From a checkpoint of a small transformer trained on Wikipedia.
Size: width 256, vocabulary 5076.
Architecture: rotary positions, embeddings untied during training, normalized queries and keys, some layers without attention.
Training: a variant of Muon for these matrices, 266M tokens, 18220 steps.
Each number is 500 + 40 x the weight over its row's rms, rounded and kept within 0 to 999. Layers, rows and columns count from 0. Numbers have three digits each. The size before them is the row's rms in percent of the matrix's.

# layer 7 attention query, 512x256, rms 0.092, rows 0-410, columns 0-31
114:515514522502535524480485474572475507485529504528486448482536411515456498451543553448507474509517
109:437466573420568518526508493516454506502540517465522500438550424493478524469480539454480547519496
089:528561558442531546484516475482470472491405536536521495456521449522454477501500512474507557544523
103:446424464476488460564498467484523498512489529459486457497452536406454547488514442538559435509471
102:543532516465504543491465467476406575543549513454545508480496430562514486476527540434469542497526
106:515506472509470434548446466522564536511500529482514526443452505576542578512519512473534549519547
095:508509513507548535463556502435580459475511463547480533501496476479544490444469498510525494493490
094:520519525570434533487542493503513523508538458512500538558485508465474454519447469510536529552525
087:507541513447473580443547509516437494530583470552495447457533492465514391540447517567466549438522
093:516517486503513494516448498558496495502470489508510488562562527540557504600492513491497541426577
097:501453492542497501487456498521564520430408482523436599515507546524508575488452508584526439552527
083:472467525519521511557562510517533528568471511497526577526508556459508452464526480485531535443502
110:500522589484484475504451521486465469484533448587496482479540498527461465468444501531539588483472
093:446453501458521552530490496482463499493507535495562427489520558416554469454537504505550482536513
096:461488553569476481529491495446452505498465466436462552526492467412460474447506496508476476495501
096:521481485468477475510551519530473409561548482515542432464474505548447461612530532515517534451512
102:494438522503517488477516439416438464481489496520526479525515474482566451373541483530498544523498
105:485464476539524485525553526483485428537555519557487487541503468537477474532573473513480484553576
097:524452523426559501487472464509512452499526484543514537517485444574461531479515453458470495531498
094:553526526539552533578522595534560488522480462471515505463474513466451509526538523474622480460537
095:514467443532494441557544558449485523517534511491472454501477538480512424573513497521521545513586
100:544491470433499541471476447501490516515557409517454538460497455503533499455507413493483525529476
119:445574464491516538455535606528512513487518499535468554532447499479462489505533524489459513490485
116:507495524432446432532496540512521452532469515546512438529533554565494551503461453555497453500524
091:546498592491431455493437543467512443465538504513539448463502455533514473499520583533498477479535
090:544471470533492530471502506527450495481513444492531539553456514495489516497502505435495524531475
110:431502507511433445493478528507501531435449461509534523541490481482497475469480492482530473470571
095:553534471449515485517531437519538486522522544542478437495503518542461521573534493477483422501454
095:516506468495439488486427542540532472551485517502499544492456506449479532496520510445446374520529
101:533537553498474599503546496549593472574572488570479489482485517454489519486476527526449421491469
109:516502493521513500578498520553492462445499544499550426496520470468604512449425592510513522490501
091:565497455550479594507499506481568492474511511516474472544533494521506472499566490493465483575472
109:478464508459473399530513541567529527491525481458514411511577508577517467505389453526487524521541
090:499500443476495549557526529530512498556516512546535539566464418492531441536477531511550437473504
102:482500465494536403500459423538547440487513548436517589538496526511518523566479399558543489508504
092:490566542464557512528436497515479503454511489523516412426547522493497496473516482451518461502521
096:548430463467465541486502509497558463433505515522483434513530525539466491564559509504515486518494
102:527507515476540473484515556458518533539543494442529492543439493529442486491494478497395562456478
105:470468510545516537476533460549483447448511511464433593533508487432434526501538475562452516475467
095:412441489456545486511495492527537517472533545496500478504573467485515435529499573466545506430497
105:537460487562490510475598518481522502544483477528525511528559483384529531551483404588544498442463
104:537507512498421475559496590520517501484435512506423544488526560516483488417513535561516485419532
105:491581519481424523505534494496466602539498449467455571431484465503507467503499462507565550501507
103:533483474473451497428463473486442478527581530500541562482476549497498482502454515477405563504542
112:578467468454427548463523474500449474414501518511497494482532520419526433512474463487517499465502
108:527441537574544525514544469497579543393396608465485500488483466420522442441506480516541529502528
102:544545509499489508472517599514541527535415473499538385458493451534489548570448595571519484488519
111:464558546466426515605534524496423480417531494417461470419464544487471408486458516556510473535547
106:474553499458495503496539484512452510523496445551532489536475453496502538475498509543491486557500
110:493454520525501502487541514474576468521506465537503454455467450500497492523514470534393497480476
098:538508590501535542528506479540520475466523477565539448540486478465512457483483516491559554449487
114:533550500461425443487484506464456474459490540443525451527538493472472516497578500532464501482537
109:539413465518441489407555545450488498471541500460538495456557569503517463488522582539460460563495
105:545548393476440588489519493483415484530510487513485466604509528430495441490484485487541486517507
114:447516442460541518496510494460502548511500509493539534570488520491468519488492478577434494536485
105:513450579461506530518488565493536532483491547513479506467523465531411451494496477483439449453452
106:474573538516553492448447503517501537564624484419552537577444510530480526528437531529477506499510
101:508548467461538434542533529457514522465467478558480538526483414500481468417485498426455480564421
108:509496461538462434478481493563452450534452486536549527562530512477593500411478473534488469531487
100:454461520472458412577521441554482502527449512488597504436479458551470545512489493502572516491506
106:469484526461517460550531548463489478511521504555500527480411461497428421575423501525546421486481
101:511540423498482537475439476545424601425526535535513506475486530502469494502439526509478483510524
111:529482461479586420546505489509509520470442579488590498479535483484611481526447456522548483443521
095:506560435554515544468486489466493543531518466500536469511506520528492455578521519492511539458519
082:570489580512550478485533527462514434420504513511528408546494508471509515482448460537439472541533
085:437528455475433492405464439491464573505471494505505517501503481519522542577517497492543594509472
090:528569528467522504522476486539498511490483456503530432450541552463470497472479445512512497532568
084:489511442493560474487426475426497506491520493574454498541521446474490556503469515470485393467531
095:467442465576460477446483451483494559553415523476538552527499469529529545605507487544532557540527
084:460557439417505536537507467445509542534510416507488478416591474446519463522542505493504454514458
088:532618520458497529467459489528476487517506484506513405475484488489546507425544514488467486488555
083:530540533466482516529452431490487509450487470545499494474554467539494560509482541497518514486517
082:546613501457521508521459493511528570510525492529551596499552475460503554489527517425543417505519
099:510497424555508449496352524482496540504460512503433501434455487583534613516512495495448474540481
093:443539501479468560459556504549529492491553504541556470528592591476565460445545507452523465538487
095:483472463481571593525486460515513540469493444482495534534488559463516516530483439428438466527546
096:470473489538522496551503480484484566539445537575497521466507440487520512481482514399484533500447
086:493492559556544507476552509452462413492493524519498471542464500525453414450520523516493510467552
113:462428477475508561485472494531489499591502528534574468497431501494550529562472480495487579529499
095:566465434509454562508492436523479544494501489482494540515533514461517566445572502478529505494543
101:589561526509519521488558445492474501456547493481430446465508475465486489516539477533503493472571
102:499513582458494526508512482443537591429418483535496527521471495527394523476462498518497443438519
107:522450587542506463487509530528379490504547514501500426478452454534521450491571489475529538487572
102:470484533460513608527465485485523548547471455483493549505510502511468572410560528479414504494494
098:471452434481446443545458510510516519460596569440523508522541506462513515574426537518548532435446
104:442556480499526462499449534492472503471407531462497488477466393473516412472509500450427449592531
116:563536605503460503458528518541462471478525505529609456500486500462535473554548512465487507474523
106:480509508488450584478489472440535527564479420494456577500439529466475537509556484511459426598520
128:515520494510489520460491454511478568430457508509412547529479502537478498564468483553473443417432
102:467594501512422510456505559464479460550490483505593535456520525516500426532501478540556493488557
105:522417543511445502462434501505583538506523460480467513507494449538452588553478546527491527550365
122:499523533496496521475581456501580510498517497521523501451533575468435515535506483528499509455491
100:493552500502479525473461517500461527476482489468465488479447435444539599518461517458530471560533
100:491499525474516492471511525501479523478530466439431484525515494508435500491489424515551482528597
103:492453550526519520547544476505481507464575482513517422389539495571439503566494443488418503547494
122:551525574524509513451441522504450514540457531532488441533496505495490438488456477588495484431503
083:516568509427476486448494551497494459556519503523520508499502461537503414523505490517507508567546
098:505517511482494572499529446432479488463491483526489523483491502479462493480489476583490471453562
079:523467503490488494423471539483539520539503504509436538474527488495479545596491444495487442510442
084:505532407427597564451508483503603449607537499536556569488485548496460528474574490518486467556481
087:489512505478449540499505585464516478456416515418454517495533495494512477465424503466500481522523
089:569468486505523539491490539508463533492494520456539437498552544468479513542521518501477509477473
084:447448509487518538545526454543518504468477511512507503517505498540510486453471467506492535408567
086:506546466547461463474449513427416514503550578517435474477486532477525482499538533562478502506422
088:462503418460474460513491489467481550483468494475499505514450485532534527519414506559586505483434
091:494413487518533441504500580501479427486535492477530491471546510522464484429497463527525398544518
091:595568512457495529534437470578537568507563535509517493568511402499545528464513593485458466543502
081:474552479476553459535559501470500551467505511463483521523446487501505481552496480481434485442483
092:547504547515466431484482504534462485464596594497521447500520576528467543490536567503538509533462
097:481576431624530513466548488506483574504462492501469473561439497484516482540506461482570513479461
088:528522474436501467497429485523483474548551511528545522584475512441520505489508555599533394499473
100:483490509445507514472480517482512503497523508554526507479488506466529381555546503548493504497472
094:464504536449481519451532461501550509491468498499502496486521553492448503471462472548471514592461
096:448446519429460561476503513501522505556415457496493540524494509493495519468498460430515440531477
097:435508498530502534485495482511538492465488439485481507613535502455506472456514518479548524508501
094:455531520504516574450459556523470492581443536474604501516479519477538481503497526460477582478494
092:545487624502561462489532519480472510462531459502564513563501559552489489488471461487538573487461
086:462389558470498591506499530551477513476507497467576538593498516530430427516468494498513490499477
090:454587479539490478555494534409512571496512426529459444433515459473541509526603480500481460506455
086:531435560557494513515477508494382506493527541519548501501468391460467507565521456530480525442504
092:488545478532492540481464478474494550513521555505473503494481497549513523508484505466525558526483
090:453549488472448489526507483500509455461549453490497432479559452508518517404554557415529474445449
095:469537473518492536468563468520449458472496477568565454481521454495539416512545506539507574477507
089:485543510469494469555497493429500452468514535544460460472557507528522481448451445507468460562567
086:458405476538530486491504597489580491518506490486513465404455519530492537491523540500453611496493
090:501570478495428474431592516500490432521459471524503539446460487482509391502489509522516511513534
094:458478453501541396564522428545503543518446477547487509501487479534538472551483473513531513464440
088:516507467531586499506497524518496476499480425450417479493498507524440474603460501498450480551445
023:462446537519539496441505572472512493569501434500427474531568509489450483438458459523449514456554
025:501508491451494483488516478445508534486509493433390482411517497458477503559517507605516488469489
027:411460531473448496482500445509469448545484526491454427528459500478476507534508470425481526482592
026:575450508526445527529500473485531570487462501499446439496499505505516448501520453399522484512446
026:503493530438509486505510441467457497495457526484530469453494523511553540472469534536513493515498
026:469514513450479537517577446481550533443542542558548448536455524438515489504524490433528485503435
027:487536425497590532519553527462470461583468469510537587548483514512527476429562548483558428486506
025:467440506488608520480445558498478432538519531439579548451563540534460461478431526470474425480529
026:455493426480437524485450503476552505450498501475511486484502463449474477537454481527435583521498
031:445479489564508483504500483498449533552440488512486484557433480453478541561420510497473481517458
029:506409512551498440472509464496479509489473429447462539442563473573536524516459504495496436406552
032:483490454465432484533545479464508535452421469535483573509429519451458501483461516478520407541434
029:539492456553513522504484540510507553584413532519495565483433489485469518526521506449472461559497
028:449461526402502526490504473533501460486538534480507514502544525428452541525517484462469584521556
030:411452493525441493504484479456513498466570476491486504513480506425539506526512459487536539565427
027:454537529516528532483484578444523562538538492512495570544512504441489424561488520497550536426486
032:457574353550449489517572488481508481457447489558455440485448470496495523478541529468475525571405
032:457514551496521413525526511479534546520461469550535504449450437491496479483573518500456554571487
036:560483539510533509537545422559500522548504554590453507447494510509493465471487529451442476423475
029:521501470461464465516545448498458570532461542513463441503497498592492451498508480469539428492546
038:520478516476575478479491560508519508419519503432539538509537484534491456520512508451505443451569
029:466496405519495493501567490527468478478457528472528512460537472507453471421479458451526490514503
039:518546534485547519387505623562528479494512480404622510530491496453459463522532509523548458502585
041:561510529460610526473549523511468522512457508519526555513496508438458491507546545428507501387484
036:575505538487519446489484488478491534502476464503524482451503437513516519524524521462593405483598
041:538513573504564493486498464546504509502470554559536523497576494549540476515469491486501479436459
040:526462620502519511527466487485482498551485484555490470412476506532599466433446483512524501416506
058:559488577486531508500450564549526487478511527546523471516514531559489469509469550453522386415513
130:446551439511479463458494470451441518435516475424531545466522451469521465529525460506510599508544
101:452525478498506484458503452461450508448509470439492576498520489467521495505509472543514607521508
050:484505460510488472420498477512490559443493443405468576457525475485514504548535504526544551529518
058:496439513574590439483519565534527459468533504497541530566500542433421502532520553476471498490459
060:499465479518463519538502455461500552534434527496402534412426516564486504414478535517465411558446
061:504539507540557461495485562574426544484462498489555548501497434442449511546505507436502571460526
065:511503439478492444469546511486506501487533531496490437581474462481516450560559520504520451467552
083:446555474487454419461386575519574543493470490457445529490476464494479560485555534520533564514497
109:533474551488526498485552496520470547504510464430510395486499519543471479559505483474459535505490
102:532540423537424515475485513447494473450527584537544476492472469546515509589490511462455515499521
128:531547396512450529498527491475488537557487499540461554481522479547504486488448433503501500524556
123:413528508544530472471514502533493391559500489578477547611508466489538455485549473506493465484489
133:503442438481547516472526514489530493443476550418485587510505486541480414507445532492476438501501
130:507467472484486461523493540488565537512533494522455492472537562433431423522473598540422570489509
145:528535517547451557469467533578563555518460451525489431516422524457488437489455508424510494513478
140:501443452456481535472438464541447499494513546525440590478487541462565421464510540475456524470515
147:523605458499434503508630527472442466491452434454506499448503535464500495415455492524454479482490
141:567469449525506526568511587422515517461515478504501524462494522487592472526501453428564550469546
140:480567543450508582458410481550507470455496478555515479546480500479456552529470541501494488535469
125:487445538558530481495420437446545556396408491447517502472498519535474457524468574578486500544564
146:456512482483496574474554481500515421499458521443534585472477543472485496495456506508470521447486
145:413473509466518510528400535450541507480420390509538497598526491509436536516487539579532466505488
145:489448548491422471512504546470426515608518462490516541526564463494521488548541512462409468491468
149:487465503460444526511501458551558525496539519466543506540525569457488481533531459459468520555474
141:497482588502520524537485440444544468467497513498531513492488463497431450499472468533478529557472
137:480549490501460505528484462517553483501488583495456482526509451465517496504524537433524469482441
151:461473575491497538552511527485499536523492517496509509534526507470439502495512480564549482485499
148:577514518485377443523498481526525510472513470501487455547524515510491521440555489403499498506504
147:453503436533533400518519570463508502516510437505470620475546475573510499491503504479510456442488
150:488508518470483478524491586523527500542476547440526512518491509516420577448469352545547525525557
150:511544498430531508559498521540439553542469482539438497458448444510426512560506560409518472453576
148:518497497498489447482496501435522504484486521503510521504501549440463553465488471530536545434546
146:550469525499532460459516521589508525538491500478516531559523558475516568452476477585533507506548
147:575523382524527473444444495458479533467491470468490465508474484523477483451506511509496432499448
151:512497488508564506514433514507531436537498445512511547528495542430496484428536507503445535469470
142:532486495474541455518512418484489461558490547518515533524516529473452473520484509551471479482382
094:520554470503602450569517445528547518483536508507473487457496509606554555598509529522523538547514
090:490505518497519499540499603474484520535524411487463482482551512523484462432519573428492558501531
090:458518496544443453536483496455478536454523523504498499468536500540454539542526465601423528536527
087:471611455455521470483548396525513528457497585502471562473475492490555444541501458526558484461489
097:508415445564506452472551454470461518526477509536385523497497468557454476513443563529494550528480
096:568483565532505504477478557471457517480503551446488486454571509465537480463537505526482489488471
097:462413522481548505533571434497491494528531527527498485520501474434537487460534454458596489411485
092:533495512443464558488497488509525408498513506549461467471475535461464511500433476550537480472521
091:477482446516451494488473507477485490533480573547466460496400481455490487530472548474476465461502
100:446522524440432506527540446494513468408541429518497487517463507491559469467533464561507473529517
096:466526443547532433530501537441419486404498458511455446547544542501486548508448519550537513453451
093:460475461418524558441556558473543440481459520458540468568525491456555430449543482535470505475442
102:510525453508544543483516494543447522456557478462492512533447504497458534543531472487545476470525
097:501557542472508470528503424530552542513486532477487460514544542477399470508427515490463513510490
097:457385466534470456482530539435469442556531516480516532509507500486512501551539537508554525511469
102:496505509415484514501505522554502369458551486488497519438507506496524482443509490478440435525532
103:469458554479473437580490520557610481434517507556497493510481509458518494551553542499435504518590
103:495466523418451532511494501526371472519487514488510512482419482468558496472485494456490429507505
106:559525498507503407453482522503524517541544513529473511516499520511533537487475483528524528419478
105:489431547505487504473482524467502459539531508477522473574436479541507467523574414520437461507515
098:552570612503454558442470445551480491527498519482482448456455467502513500506550464513439459493591
095:516462473457480550500524485540530540409447486524521541463492533515521545485532466473477553578480
093:468522555439531470531499484545560495541469475471524570554530505492409487480579497507490523546477
108:527533451491520556485503466512560539546498515552507452492510528489508526420468512472485506480539
113:512487506527465482516447493441470540465527471540460500428464487472518464539424512408505547548519
101:574461470486465505540479475485446511481574506474522453481462474476512548536499521503477483430476
099:439509419413513528490490582472537506502473587525495523526454560492512485551486466477499553512533
095:409556480477471477582472534538525452521538522514440446496441416463540479443461511485407583513551
119:531513498525465470511541495423477524482463452508511540486470493476522508489589495486512493453522
115:553477494561566542449475462514555564462504511486475565524456562530429512466476453542485499448480
119:416529421546527560497515544499544537524570465515489524492525502541418560506498473544545557502438
110:513559462513457497524480539574460473481561533515519485515492440524548521468442584485497530474507
085:367461480562495504491503584491541459493443484489417544495530544545476496536495480529520507509524
080:522413504446403519505454436499475512485500507491556548448495439542499480578468463557542473483555
098:482460509498544501546582501542461548543532513494464518502473481493564506418516455538520439514428
098:502544479415467464553538472516493501564493497470485499494433426505576478585456481453518503530522
093:522504550447499467550530538547505514480569509536426470552421497559510484528553404444511572490528
099:484519514521490485488435508486472526504439523549506473463450508437496551426587545440439512505379
098:497478534500444497508474464532462489513466522532558519566468481481594487537460394518481495493480
084:495438508560415516443466532469520506481506481509478525474493598475495485408497482567416427461478
095:456500501531482520444486479495546547519521475467496499492505448551494428570468430577516555472487
085:440465535564546468507497495568532473543419561417441457510553534434462532531500496518575461489519
092:447535530487511487508441463472497493543479448566453488465506455434480470404450499469502453497436
088:454498507543481476568435464497522454508585468504432472492469449538479551513538508504476525550528
090:440464530531474457509536493531496425411481546462462522477499470503505518484504449569460524494544
085:512453602489477491482466517443491470531486529459523503503410467555511508565557512488448544487538
104:497443434476535495523436429469499459453519482456470495487504472473489510476496412532547510477494
088:470443437528469469550491487483528554498454530434493536567563482466562465456533511496487440576487
097:501530471506502524502531598491486460541413415565542468558503562487542458501466478503545487469423
088:427432503522479510489607540442543523543518472534537523488463536462446468497481448567493498484478
090:521435399495549496445579440485465535469493535515494450501521460474515484542464532571461498500536
090:475510475517525514563507468512454493438541470473500439439486483567532411461409453469501448525532
094:510498444480522494463449439422532514522507474498471518403455530493528481433559552456563486494525
092:497479477512505459525534497521463532484472534487482493494480491552505534522523470547538501494538
094:467536532609482531517539499483487551492496528470454483577487551481493558540540574482533562551559
089:418507449461524498533472441496458512537430448475504544509497512532497550517493514578494458481523
096:553516452536526502510473443496434524437513527476468509530540507523497470476494461506550547498446
096:468461416542409423439449473420532518498547559473452524522515490404513462481459485474571527474536
092:461429511501508438539453540529415451537534495479528458486508552536573440512408559501492478500507
093:470483519490512456488512511505574584510434563472451469472488469450525507517563480487455538490484
090:565487503414455486506480550498458487535529461492494418471534505494448553490515496503542528450491
092:563541445551452443487510454540394441461561508462482528483485466543456463497539536477420517523482
088:519470524564511498517548484423545469531542466461528556490543559474494556474535493513485500488482
093:533482485501474458530581470497487496510472476482481551455500525467483547547548509466442470501457
082:549442453530525451531523511545530508438503473520493520511541475423529457426505546456424462500536
102:495505511476457481490435470498491416524500493518483460534475434533525502479470459526467591579475
095:493550519542478453501554531445554522511504549475539438476511446455491564536448577530510447492492
098:471542452501558549501517471517512505581508501482542484517438504479450508442534443544479511490569
092:448584466622457493461535440477507595475527439546483446521462524517508532497492483573474506483526
099:538505509568471447527437459572483473552542520453501537546529538477522571504455502574525521520548
095:527414498485471487548513488512538488491545530492438508422530481459481493480461459535425411504465
093:516568576500499528463416477455457443461544486534517500483551524537461492457528477475486531567542
098:488562540546600502425452495536466504533520526495546490539516567498489550446467427495501581498517
107:486562491530454419520535510440471412509588498462457498543482450548449485593479484540438505470504
101:484526555523465496451493548508435481468512492522477507477534455505551466472527509507490371565498
095:578463484499508493548491485496540475454480486481507453527425499496469508507486525471514565559559
107:550566497499493548552532495480445549507476530464540494483561514460472448428517530489469460478495
096:474487474510510444437508528508545488499508487483499518476569478519566478544514492574528519522479
090:542488472462453488491476476432521452436494476468483418445558500516555488470509456570436467515473
096:547477471546485444528445521430522479475564478522483421568475491516450529489439477475493561481518
085:509446555502477425539496563464505448481437471499555466518442473470553472492466486473480444525535
092:490479441472523495516531439544495540572480436464530552505476461566578458448598519479458494530535
098:476601457435513463501502520490539582459500543545546398504464541507511538445526516580489573464483
099:505521491557519525504507510476471471591472507534533476474546531506519493517546535528486495544560
107:462538520464496485517466538447517540474488564573489516471429515512576492483479466443520446481508
091:565512449543532498531456501490522460551424524438436496473452493500549481507480473524509474582593
099:505527577476510461381508557489455497538484553402552515446495449505502514476550532522536467517582
091:477460453516522555511571436486488592519458492470496536515492470504473501478581472503502516451518
095:470588527559515506466437486485457510509492525506479529458474505510487502472512506427432512538435
096:452495486550490427465539568522458473485476492500497451523497473545520464522567471538514478539473
099:504546563495552508601501564523576542490506549464482551496529527441507479462508468532457500445522
104:529444576508487498580494568482576494445519527486455490550484524488506520531469515459477480431539
094:539560469440484488429546470440441513444554519400521485462581425475525484519502561536469519501522
101:543442497593524580513531450397474441463442463559505495446516574529478489483453470519470522447453
100:495505446515546485499490514502540489486445519542511501507499510542451455539458473467450445500393
092:548554542540446500513524441486516506442524436538476491505523501514512485498491434538553450516498
106:487512580507571515456477497441569488605503575511559498501502489477519487504532486500499552444471
105:510519582515434542487506438460490427527568465501543492457432503527504435440571507535524493477483
098:414412545546541500543554490501530520557558484498583490496540572520535502517474477508464490464432
101:443496519522494432480477568536527496501514547537479438535526497508510521485526542485455542494509
085:506537501507562396492405565581514500527540514476486446443598435453531505553503462510457520533522
102:539464459508476514508512533466459506454538489512550504497566462511515471538486470439507524471493
115:478513509535443474485523486534507520533528458475468469432522484483408583511504582523523422565492
101:540473591511451455530491495492453478456499562449469467489501491507486461485405494525534408553538
114:438536500542537540454527511537475567567459488449449488464521506544435510447563453575520485568470
108:578531413507511549507472560555520542509458492538567367528503510464521457534465491521579514476502
099:521532507463550519480461513484510492459490491501494540519497510481483454560500485492519484501514
099:501548572462572526571552507519552463441544491467513529519485551441500460471428439517573537530519
101:490559457557537518437451532483487553463470472551462478489554521487516470498552552515518536482500
096:472526485562587434558533543507474495481509473494511527518484484492535499581530479478421482464486
105:452508460561488510514455503552503497496500518536429520506470537502523491488495413493494418469522
108:452490419468538612531507506533551465480500459471484502552441519465468491470511484443540499562450
108:526469455405466510514550492475508467566502559473540478467516484548503526518515548561510490485477
100:396481475511507536537483510551472477485484522477508448487439444404539495473543531466441492524475
104:500497512463450542501553471517492507547549542530511468516520518550555504454470516482469428444433
093:484514512455467505490526525484550441462568464528498421492536513547549444447509494479434504488449
114:445508453469511514495494484507492568576524499491516460564466463500521490483384523426491547518437
109:513522588486475567499490514511550510509471549562523484441546517464555502533428514532465524538496
119:431458463452490491441557486561484528443482513508515545483610477483458539501546542418464578538565
106:490521481562489535449450521527447553520513464518498456498440538509454503458556523443471449532452
108:502429539575507470461517499504448489483605457406477519506457508449506438524482451502528473543550
110:471531425478463512451448490595580501548435497512501446477546491481524534403578506507468510521524
100:408512499498531482456488420534523498523476504445527527468505433438550449480564484455475530522495
116:474450478539502505496526537537453548562538460490523476484473510460489510513486541540590562496496
114:408422524538554497477545496435496462509463523467578571525491491503474514480558452455556557492493
110:423507427508484470563484475461556517523533545397481494452547513518476564435459497570514461503449
111:439507568515498496548538486469528515440455504485482500451502536536495432501494429472512472522543
112:457478454548547536494434553478479418584508480526459516519469528469521456479472430466514469462475
057:550481524465558480517557484454418519517551462494499519499487488463509509476512530495565489513508
050:559471546485581532496482588473495408514527477503567514515473540456486510471445516470461415438576
053:462496463456463481486506488563524520466457562509468524452509449579527515573522498461523565576496
046:455487522565582508520564468522473491492503485470550415507480454513530442532569521486559537589490
055:559506527450491512521460509411513483522593484518580496560566519503477507473498524511451479438567
049:523566472524497553465425480572555508472504529519464527480503540481491487547454438523426455450511
056:453448472531471488568465500563479531464418508493493553467440465536487457530507509483521523525485
051:474455559481535493539542528434467467517469468443508486514490495459534533508557535492472530480532
063:469516407497515502494465477541514547476455523528478522498484495567509455525461506453557475567481
054:508495501504474436512502502517531502527424426520491513464430467485507483502579492516576484590440
064:537548429523439449529432485537566550472471513533462454485486449556492511517470472547474515556509
053:436588483546468495512485522472501526529384448491516497506508501508543501499482479476506427563542
051:517442488499567555444444431502459472494561479574438481433555500481475444512509517449462438393469
070:537516475521513525431482458584573512454466535579454498446460498586487436507481453509503433570463
052:500556508476472460524480535544508509498373479450497482516455478551566535497484473477532461598507
071:514489519498501535548520562417477487597513469463506496530537480407517555492546505487505553461490
071:505517503513491488437471461601493530461502545569514497465472447564471402517430477521495422481529
056:501491491495495449498484531526573481476432479486498535510456472528502515491539455514482475575433
075:525548554451484458547548554466432483484471540465464503528447502441579507519531537460500460454564
059:519521560488480464523508505492432472501558491498533506432507451502569427583484521519504467449565
060:433449490500523540464451531539576502424479506533468467581473515567455470463552535507464448580498
078:502523550490476497516508518416548502490410515397480470579537547495570562504504457468502450546491
066:487448432528540524497484539507514490534598448534460543474443465487444484525487458521489536456501
072:427488568573524518490478434527512503501496481542505561548506502522457470537554490508545458473462
100:450567494558562498456449517486499540479526490485486470527499570491451550473549482551479557558446
077:490555561416545485523530525459522502564433492381454524546639513465538589496500527509497519503567
072:580486561492499505502557497542467460509541430583499508499493468465474463538504525484483500465573
115:444453415538521528473451465442521520491535482475482485514489534520465535505515496563494565559430
083:534492497498451460567485524518484513534504537530472481453534456428527432540460564482511421514546
075:490488470491489488481464468541407476483581477538544455509565494519496444530566426620522472430556
091:519475530483468502513501567569557442562463535520493465474532498516591471466473547489489452542552
102:446543452537506503481476493422502547489454497463477489564502479466482565490518500520558549547483
105:524509512499515480544504475551568434511469475540519513437510477454522460493426502537436517558544
108:425508457557509411483504484511472510554527475497471501514446530502426455556512510495477590457491
102:439508509512512506426485514492504431486455491472516518512542526554492492445435552527428479502517
106:485476503504455529567559460527578539511516452473482443508441493466486494441537470447484474582488
107:554539478478434508519549487480470466529432478480528551520458544432525499475564529540470558468481
116:497498533517482429523550493504536505541399533430447526480490484419503538520504466524560515516538
116:446455507465500439514578513470552463522431524454517458526535491584459534487521489536564486554474
119:524534465475480510459484410487495546508522548437440492523459453432470496464503496581531539431451
126:467479524444464405443528514570475517487457495558508495506485444477594429488436521415529486513575
118:497548557519555464566509451520532519522469543513494472535524491545503508491464489505482517504478
123:565474523476454566558553439444459437411497403482508490511578477457490479492575496502407490501522
126:416489500466530519511467564466511506504500444499449495538482537554508500502461488441436517582515
124:453557530531538599480579494494580503504457466473491493558505481513454521526394557524525507495490
122:514568503558497475432515468443449561476493465428546535543526467496470560452524508492538532493483
121:475470454511520539535582476516533538471464578447537562555490479508544558512512422546526541503518
129:472487462487477511442471524488470467556502573562506587555454481551533464567478539492516574538510
127:435514486490544577514489530584412462558492486538488404518495491485517406463526436475516562564506
129:482500505508556542490623517480491495471458493512474441546550529511503482502497484538522519531514
127:561545476519544458566508505502488535400528510428502442426510484573446501529506492494489530465531
125:521541485479485447447489522481513536478460483520497566512517509460461407505502428463555490476487
117:473509376521493581503499530527484520485472591449439549475439508535549561474496533520455497408435
126:520493560520511439561428504504504508535552548457507444521514414503483546486619451428387519560567
130:513490430493423475513535440500425536506489483485477424531528434463527450479478555493513427440514
129:493510505613489481491474581473438564425485501501444442466495531515532542491500530495469482502464
120:480440463450468478530461456429444522546510497465517511543522550503477516411455498539450489532481
130:462493537402578550500550547494491492513477467508557523455534561511503527491584497451473529427512
119:463485498503543473482466592461513460483497489451464514563511447505529498524446510478566503511493
128:501481541422483584509514485504504455495572510459466495462480534580475499466523464514488553514516
126:503542514512552463510493496502524493521493430428464540571453496455467548503489412478475526499530
132:473498441464481493522527529550475444517459443491483464417535453512527500586511391510458513534422
133:487522540535497514546412468489508540457452540501495496550470444557467504541535512484460557534435
125:546500603469510501526478526524522524477506517528413441451499499512482551498459527448465523506511
099:467492506500561557531428516493453453533485517542555484620465563559552520540486499456526489487492
102:458420484471488538540439496436520467473479511446520530518465540500523498476532548521496557495517
096:589562543489545396488472496554561565544537548514486475494541482500478477513484434542455428500441
111:529525530523542419531493519432495486448502498531476467506581423504469531474481484462460493477534
114:493527462454487469464570477450468485501555552432420539503508453455461460486511545532486477481527
104:536425566494533515510459528454444506426468520513470540475554502494487506440473508504448423511477
096:471548438466481507561491525491464542513511557446444499542462490440477529457503474544527495501489
106:480429464492503436503522472482474436515543472460414477492507473472489578537533507459460535472509
099:481499523503465564495553491481464579447474489494509563515478489472546432469442496503548528514503
106:477569499541498489523417464449451536513447524532530465457489467525514519533432529469502531563469
099:503550494492478540519521462533506470512489533522514499453538461458531516514497490503495542458490
109:529453535523489576492529501479456479524483505453450499480537490446474482432520531530441493498589
098:514617545499503414431505526525525536496524478470497481511573518530442541464448419536476564463473
106:580423454497433459532539544511386453520501430493528490508532521433516543485531578519527510512547
095:486490533522516480503506532526469479545568473513497550463496554524522538568515537522528539447441
102:524481465489517514392569499598571466510570532515572525550563519497495493539473525523449475488483
088:541445479472438591479526534520565538489528521564527488494519511538527510440424426468490502528539
097:534514444525513504540456481438519591526455485562494489508432501526534520427491462474454453587489
103:520561508478607451454513479446489548524477495514483473527542518473451479468521461447520468504439
102:446552480512523482446431499472472479556468489497493506468465501459483515485484559480527480559520
075:529529525527432489484518530480448473486502457539555457443519559444463409570473515533524476504481
089:523499506481564541408496517552531529531506520540536471560509546443439495491427465468509526522534
120:517548467575522523482432501451452421436507488503526465570523502489553481522572483503512486499450
110:558526528491476476415507564570501442500532509487497427475485535429491544529547495471468512522491
096:494482486439472508473536485538489497521548532509523485481528462488519436546431502412543544511492
098:486442489491501603516520489535565501426510519503471478584441477520461461494515457478499464456454
100:510464480428504564524538447459532574527540539464453535484460508501441509462449568444542539482469